{
  "n_layer": 14,
  "d_model": 256,
  "n_head": 6,
  "n_kv_head": 3,
  "head_dim": 64,
  "d_mlp": 704,
  "vocab_size": 1024,
  "activation": "swiglu",
  "norm": "rmsnorm",
  "norm_place": "pre",
  "norm_eps": 1e-05,
  "positions": "rope",
  "rope_base": 43800.0,
  "rope_fraction": 1.0,
  "qk_norm": true,
  "attn_scale": 0.125,
  "bias": "none",
  "tie_embeddings": false,
  "parallel_block": false,
  "init": "normal",
  "init_std_qkv": 0.0451,
  "init_std_o": 0.00695,
  "init_std_up": 0.0451,
  "init_std_down": 0.00513,
  "optimizer": "adamw",
  "lr": 0.00285,
  "lr_mult_qkv": 0.7,
  "beta1": 0.9,
  "beta2": 0.99,
  "lr_head": 0.0128,
  "warmup_steps": 436,
  "schedule": "wsd",
  "decay_fraction": 0.675,
  "decay_shape": "linear",
  "final_lr_fraction": 0.0,
  "batch_tokens": 131072,
  "seq_len": 512,
  "doc_mask": true,
  "train_tokens": 729700000,
  "steps": 5568,
  "dataset": "wikipedia_en"
}
Each number is 500 + 50 x the weight over its row's rms, rounded and kept within 0 to 999. Layers, rows and columns count from 0. Numbers have three digits each. The size before them is the row's rms in percent of the matrix's.

# layer 4 attention output (transposed), 384x256, rms 0.104, rows 157-190,221-253, columns 64-127
107:520568480502488468450540486437526549510490426476500451595519510499387464534398501506447404448501555582488433542511467492569514439496466515495598405504527547426400477469525484482497419587491541
101:440555497461500448487475496467558452526521447502499502502520480530529507526484509574497542543431501500561414620478485607459528445528465548574499466514500515569476534548464576448573481413543472
099:506558440427493497513464524421408465583537518534505462458560495424497495482398505508467510417516536572570446559432494510390497509544528476429510573445492476545493495454495524463532473487592548
104:509530403423525574448476427460548577488522595556461602491577459508443551557423518537431474483521497558391515596445545514465552501454505476498515429473510453413486478518588447400520427500595482
099:439460450483527517575510463551429534421430515522515536532507461473468555475541485432501505516495479511495492502559559460539508542427450562562532496530495466439538453466513520457500449513411455
094:378535482527560545510472592450505572552494501351540513501506547500530466511486522443434519508532449567567466478623531485458509540415464545443595475474597538446532486512557555446522519514500445
103:581582487458418509481436506402664529550474451481510417499525494518480393524452515467497487468603488615446398438493486586482485469498594470540531518498510533527520455580579505562539463447571443
105:514581524465453543503526437493533591498520604536533471512584470419591446480465515540490446545434540517490534635513496520515455534514446463429478484507547516509517556476493531556563419522448499
106:439464599556580376519522511480511451444518447435565413511418601426476527537483495470534567460430537514487566555546514512497455464509519534544505519463494487441488511406543530592616555547439555
105:463465432474555458456530554566472475582539526487460557574419472486510450483539568519588395529546599509409458500491518516603443458505457448482489478550476436463463582478614538557492515477421373
098:477473454475481468587535474467445553537495557494509520547540473532598441491528470471475501525505511489564521501528519468479478513559465503480503547535580504577465548512506516462505491446546466
096:566512534497457535487469465464515467550446511529518556491514480534487554554553498483495477511505540442485472487376382430588460467504555511537456412482522460446491474449534512461465509523454521
097:585483400562596528528539452538553428489393500531589510509445540544446606433478523481378470504482436473487522460566379454550515462482487561500480445525464491528473474440426504479445552521422427
103:526458539583444509579436518541481471515511439556441517460481524483490525569479481478531532462539529510516521470500407470525391537488420475480525554512498498574522557536604469529457494449479529
103:388572470478596534515544623566370509501522454528583533455426501479507480465474553429501505501499554441496564481507453470542463513487491399433548527460522477460495500430534517526562511451464481
104:524468426515625515599533501463502432505565510528539422492444477492452520456523521502492459424512503553444505444513446450508449452448448529456487480488438453475451483472542531469478499519504604
100:490585469567626586499550532448531523455414507478442522490522548428498514523479477522502432512497536468526426536556613513521545519539477492482541496398441400490506460524528549564554552441582490
095:526502472530476637491497492503520567503477568537503454559584449518553504535517479532481486569624474534527496540440511531594492464561524507531447476606502461507457480474558557429592464601506536
106:464424498426545491516559446465437513423434436497477537528502525550420551467502504548502490528529515430406507475533565546545492449488482461515379490477529549476489575609460334555503496472467496
105:558437546542546480504546467590472510447509490544517417449472465585536524473478509447459480418506482577544603514558461442580492452505559460513547519518482434536521503437651485574419523431435568
107:506537518577560570523544519473423471490523480535456501523582487443402480463475357515543492500490458465426448542528512462489564568491442591456452517475505613469633537526476470453495357503536518
095:565464486508577474532384476547514465463518511514515437591411540549532442468524490530508519478476498466427576452620522470495404474514485454478555517539545458551466511463601504517510579555525515
098:426430467553510520512561554485480544480422550516433515485566553505512463427544498498539467515526442584499500504484554519451524489506532566456523533557455495469513504484439472564429518463563478
100:484492476443421409445541527497453594486543425423538485503493541448448532521410509462477489481391517455460517532475536555487504518448472561540585465461547551458476480501410421537461521534512439
097:498425541490459518578524458487513496446494471458556533508461501528495495510520591442469562559497541521513550482544542446460475622584465407498523505465504534478549553505508321490526439499469574
092:531549428441522501507437415472458597513476504494475506378472552457488500401566457570473519493418481408508585492403522513534454445440514532609382424506518439601564428489540498417495411515489561
097:526565522494555482494484439521454512495487512555473567560560507535424437528479465546508499488502508492519463437417554518509477491484463502519411604572430486614458522573561464429575526528503564
095:488502487475550536454581446519493483458448574539483429502522466551538529561490512598452514589484663492440474511538528483459519484562452597617370503464509381628439533557450458500604570513559496
096:534570450409454481540487406376488547474509600492549441543522370470514505460442515523477475563535540546519397485454497402551543554526428553466486458553496573522529532597580459544488470526534511
100:513570494466468478542520449473487451576481495457507458510564402525588413518480472460522505494514439478561458462456518511493434583567483462533601513520449455486411452511464524482589500511480556
102:562418568494431517467476367395439467511520504565484541506493542541443473509496508535420445451435504493504549505525461491408520480485579551501394405525606540490530524417557502475443503416410393
094:491505581507438503510402543496448468483515457592502517491561550540437520593505498485395555512521557470552542483409496575462522535483506491553491515499548535436580498483449517385490492504601523
096:564475453515540545496416514556461516569519528478524496524494513508479611391517547533401559510576538453443622402535567461525507468486535502483441493570515445470597478432505450441409509560450425
103:567534479587580570479498424533514523544436452520415498465533443549512589514529469542489518407560404459540604414480502428513511474459611494522477579436433494622415504532612440539528475494531565
100:536526588417407463496498453492469518628563480496470504509493461563462572511536542380509562479437501547421494471516543546567388493579458465462488537508405497363514418462546520423583526533481448
104:506476534489521460478460612503641363475532565512485500444581453461517560503607573469480523490558468503472514528505398466490466569364467504428520413542478502565520569569499484463520528472453594
100:502523608507476504459468554544482484479551502515528479570486470449651472472499467611498502495490506547545451523448484525522479482431483557467499483520446496535593505513565477469504428486509471
103:526535530506470476463525561497439425490485499472590506551530499468494488600510484567491547559494551526465514584465506636558520533522410558434481452552534446403472481478551467464369490496477511
098:472497451507558474423464499401547532603565512509515434548466522509551461453495413446525551500414541435499467460478413508519499462550504489503576455490579472456474346432535506525526599498431535
108:577519527586505509487489497545517496611455533459505514576496510579520441510548502430548438516537583522458465386499428469460451561478554536522588470526515577480481430476445482538533582499542499
104:564624486541534465527563532559499480505457470459477493527482433476512486553522464394508536381587483473434560474507586529499374531412529560438513495504442523473500513478623507574472546475548513
101:489468507576539494445526500464374530553561521490602538453511536480564487519523498566561509574518483502386426527510461520380528493593453456439477475600437476489560542518394489507393426448451492
094:514504531556556476588509507499465594487473573498451466472556453553464455518645551535434540484467533515455563506519590537546500493496487446578525529452553497427512530474407536506531563426432590
101:552465500535481515489537535498463455455463500490446538468486514423510467459463472472472450521499518508513510522513474504548463447588561587507492406417514480593488510474466461461605565485517485
106:516436542471523422500525447451519493577456450542501495524462539539574447421506441532495501494523571529587416502493538490483435456571499528465495403522429533614464575455457526463462436403532487
098:577408513442498490474454429504536450574474506573408492525542534438454533508623589496580459431466516477410507418509581503564471509398556503506454576536524555574504437490544522467486529644588561
101:505453498504482511473471540518518447606535585481468484499498489485509503555521398466486537519579522490464448545486490424466492481518453439576515535437607547577472482515435433504525458464480504
109:510452520507439573560413604526504510507495522539499516543444501416421511493515458591482562569465583525471455504550509481486490524459444548482395443543396465565501681501509400474531476525544555
098:539418412533475571493439533512512482468461510556486582495535531489532486482455534500435419496538563541566533460480493499366528489471486573590374550494526540596533507481403524367497510497511462
111:574449459531440571659534472478555559441454506556499455535508508479492488420512572491520415474422497523503510463502592622534465469448503530467464514479511501500514553562483562562651483515540470
104:410584526550528474524470497456437518623571467532538456590504398517534470469448433383498519526535471466447460479486511474449495548499493452410526458562500497584446396536359510451462460518450494
101:520446585494445445491524486515483485589553420534563523509600538472535501443580483518529494502465452485492476578443401571540537548521494551403468492566389486482430481453554453476389455506486494
106:420581496492569532529515484485489454544437411508547511518569560526569543544470480480468518546420503438488507531464479569536574473565396512496486449478381511416523496491510492542421446446531512
102:532532522415492611529500420434479478506482531523518523497530479538431460574516515553429501546494538583484507568443561530532450502527479427516510593485504555557390463384556418463499562485542432
106:459510479512603427479484458536503498500561402527528386495493495517517509447470446443533527536610540426464541477528459545498533484500539540482439427505507472485545505574517541453427416504513557
095:502494394491474509512539446375472527447524581480474462529484507487446478501517485430476573588493528523558479437427508457379449499505446531505450461496426527487514459492413497521537566473511477
092:497433516407443466480544499505445510473495500518462495594480537512563501523496593460548448445468451504665451416468429548486489469565526488565526507512503609459426418515518495446461461461534492
101:482487515457451447400555515566500508434540490447440494549432506465488458460432558522569521542492508528509461416568483509523615481544437411539565513493482512348496398612474444536487586593456515
106:516502458542449638554528519460524495513454469508608462523370526491574421531469457517520506466466540461496478500438496521512535538475543455573537475511564411517486443423526415479551443573505516
097:608467445484558529491567429521542531519437499447547490468587496555488475503564490609515447482500507625533429456459541547442585488476523438523625464466525530478484398592529502572506445523511488
099:505452539513498462460530442545500462485453499496590617460503535485512465465474556487501490469490461518530512533461475523567419532458507599482425439568493482524593497618474441556473557581458486
112:487540521466523458506503467496514420489550445473504465495501485494551506409527540498494532420407419466433478548520505535536568418600480582506518483508460445522560500613424466600513401471518555
104:474552495598550478443571487524550514573502460534503501509527504499515520499529442447504497467474501508375517383442490538616593461514525555416523471578439434441496462564509569578397456487556507
111:555609432551533469528455418545496475542515515438496395592518454486490515465516530439534530466460497440528498533503557512425397500391535571479479456497535475476512442486508522531522435574573461
112:512494453473524561482493482456554456543552513354501434532498521464524544466445496544471531478543566517419568517574582453520495421507545542533552434404598530468466560473565537540517469518529469
095:500497503482469480497489518533559485511470539543541525556590515481523491481527578509528494462518501420497569465424560492573570501464448524465494478496492530426589522484524546465466541560532550
097:513575597428545484543475479436448489547455524402445464499603570549452582388659482528455526512475533484548570525409548553537513499466524438505589421429597550450464450458503591597466532551492520
# layer 4 attention value, 192x256, rms 0.0772, rows 94-126, columns 64-127
103:636541495461444508513524492381432546572549550471519495542543556540444447434456507482463425489529464543413484494475530528500452492460532497547486579494459475409482516498511496409487450467526459
095:524498544528579479527538519493458484491575502518533492516457502633404455553505524533440408538482432493621503504484496480483535489506494460591428416521445474471356511468409535518418435430468518
103:564462544460530487442518406423526524445468455523485513320369457528542517489530500471518436500488460471534459520554393428515526503579493498435442475465533444536553483407450517598531543470460417
097:446383478597471464526531537462556460505568576427494584415500508490520471514499537555469510513489632494563526554591458474479517570532489426558494544444598496493447517526539431439453533533550552
103:574584503452513355521494424508512468477489550498471430412487439479449618548471518542473549529504550471440503455629433522603489450530519480542624442447487456523511440567428508537503552556542482
103:544454433488525534473488444496510509468555452465471426501491503488493538430566503487481471521432501477545535506414556446547516500548513514598513511520435462587569467481489489508537539540465507
101:473476479491518490560469527478544532464449514557486527514506441571503519458455523443451500566562441398569458432489443591477545501541442560543520528439500489394500494536531465506483428541505514
103:538589454361423448447532497481599496557557451528414469480532487587428476523523507480505466481563478495530469511483544479420487501471453443455520545519515519561462471489469538482330413502498375
099:525553494434524499484521529491452417478470542543507519500603464448503563451515505525530470494443484500555496474453515553533544490487452555517582496462440561563607522532382440561428515480412547
104:507487505541563557507477524457492417500473496498476454478459528446553436528497535499475487513546508504394487526443544587529531507452528453478535548513497587395464498546540524434497518497392488
095:512473500503526459490503535513529512419543453476483493472467487465397557497514439517467616453475481507523581487507450441555386572545520514532530583533505437571455541509458483540531526467491456
094:443551440461497411575467486395387609536478580430467436510515447520478537445468533440534463461658504537524482516636482416515515513506355498500458473503528582469520518484547524417418443501586514
108:530499491504455602560597483477443580468508554459490568512536491597451445450507552494474509524401452496460578499557554448517588540462577552499480526437592512454526516436479465388497510459612595
099:516555493454528400436544488519568470461499587465485445473436459485422478619517470452497564504498403471471473457525465587461535489547543449563519378471536432528538501503457555529429539465620462
107:490497483548500467502517552560497428499569395470476539544542460493421513433494484542464537538536476506450489458453505521505519462489556489497536480511432436577501522461506505494383432482517455
100:524440497436409405436471649558531553506463549519528531458461444511411610484419528508487488554512456439555405517541483483522547455447564514520461474432483526524573404479517613521480428566481523
101:570408566454494524482547474560447461446510524417536588476437527504537629571473504521414504490462586455555538444524471611478519539499462555453519520440483426479416528502560515565520441473442443
105:532545489551535582520441560515623527493574540508479468441476518521480437560490486498552385458487458506584442467527549463440520511498484485436485549530561457538520515513520560440589482473404543
102:388531536503548474549451489521505562528466518440503477580622413442513468590508511532488564591490446506542469504489592498387516514499537497481481560417512527500556488455404566474498559525484482
111:609386535486462520479476549545531599440525471511483578531408465683526599451462532491473471511511496497418483473534475522582496558496572517468539458540478409541420508429515491499512607532519446
095:455576450532487534512493505547435399503514531522493510465621551451579579458443514530542510471534483513447455435561575561562549446473502437595539525392557451375644493516629525417429430538537410
091:579533482518539467530416545555459441544572513472502463541497506508540422553493426538471463524559495460495462475518442509549537542499418467448554462496426476561585571615473480465529468556427537
103:524549552521495491508481474565506417523396551532526529451448595564553511477480473494520522486512555568581481513530478478546511457487388449522456501573472493565520464495575509406563518449590527
105:362477543502486440545564560575551523517597526534523581500538435440462526499427525469490436451464500534469488440460529523577481526569616530491487447427503432554419515487508495537531609580492589
092:365556551495547436410510531543443464555485422544476453569441552466586430571398505485458529483550482522553453504529473542470489511441492449542432505610504568494492501622508455494537499532508512
097:510447519499459399488496595487507511439457519525491508419512550414475624415486584494504473531459468456542499482473550558548538504500513516408591380562602479466466506458465507492462443402503423
107:463474600474449432498506569491490517540474543542518484523415532491477606513547492511471421418481415499600574522475530567552443500369542520348555427521455562445451493486576509474479417463500438
101:495483577571473550545467497573481474511452492556467591506440455490468571436472506527486493510495563497541491486463488531493480514467499469431503507596452452531427516433523471442587608450441380
107:401478528468511490539525611526508499418474428469516596484434597478460470466471492522483440500519479501591462580439473515519496501519524547483499515425483447464560428581435573507532469549497450
109:436527497427516436474468485538402454483559460505506497604433488534535495440434461485559461595459452525526569557504528543425546626534527478427516587462415564483547533455528400455516475566431632
095:557458457505543441567364489613546510477535458583497439502393527474446511483557478480457494548339404563511591476563425432533423578532587547507499395449594417451443404496486559514535535455489475
095:441516482481546512559458519547491489462499424459530413443438481440558578536481498535478446421415482540464567539502404440420517505555379529574505550581503510340593485479468487508540551500576465
095:440473519486484439541523557529528522516516436529522466390549574457433459492421525483501564569484478545521454446544532455529537485529468513445339456491574521510585480473492512349555472525464536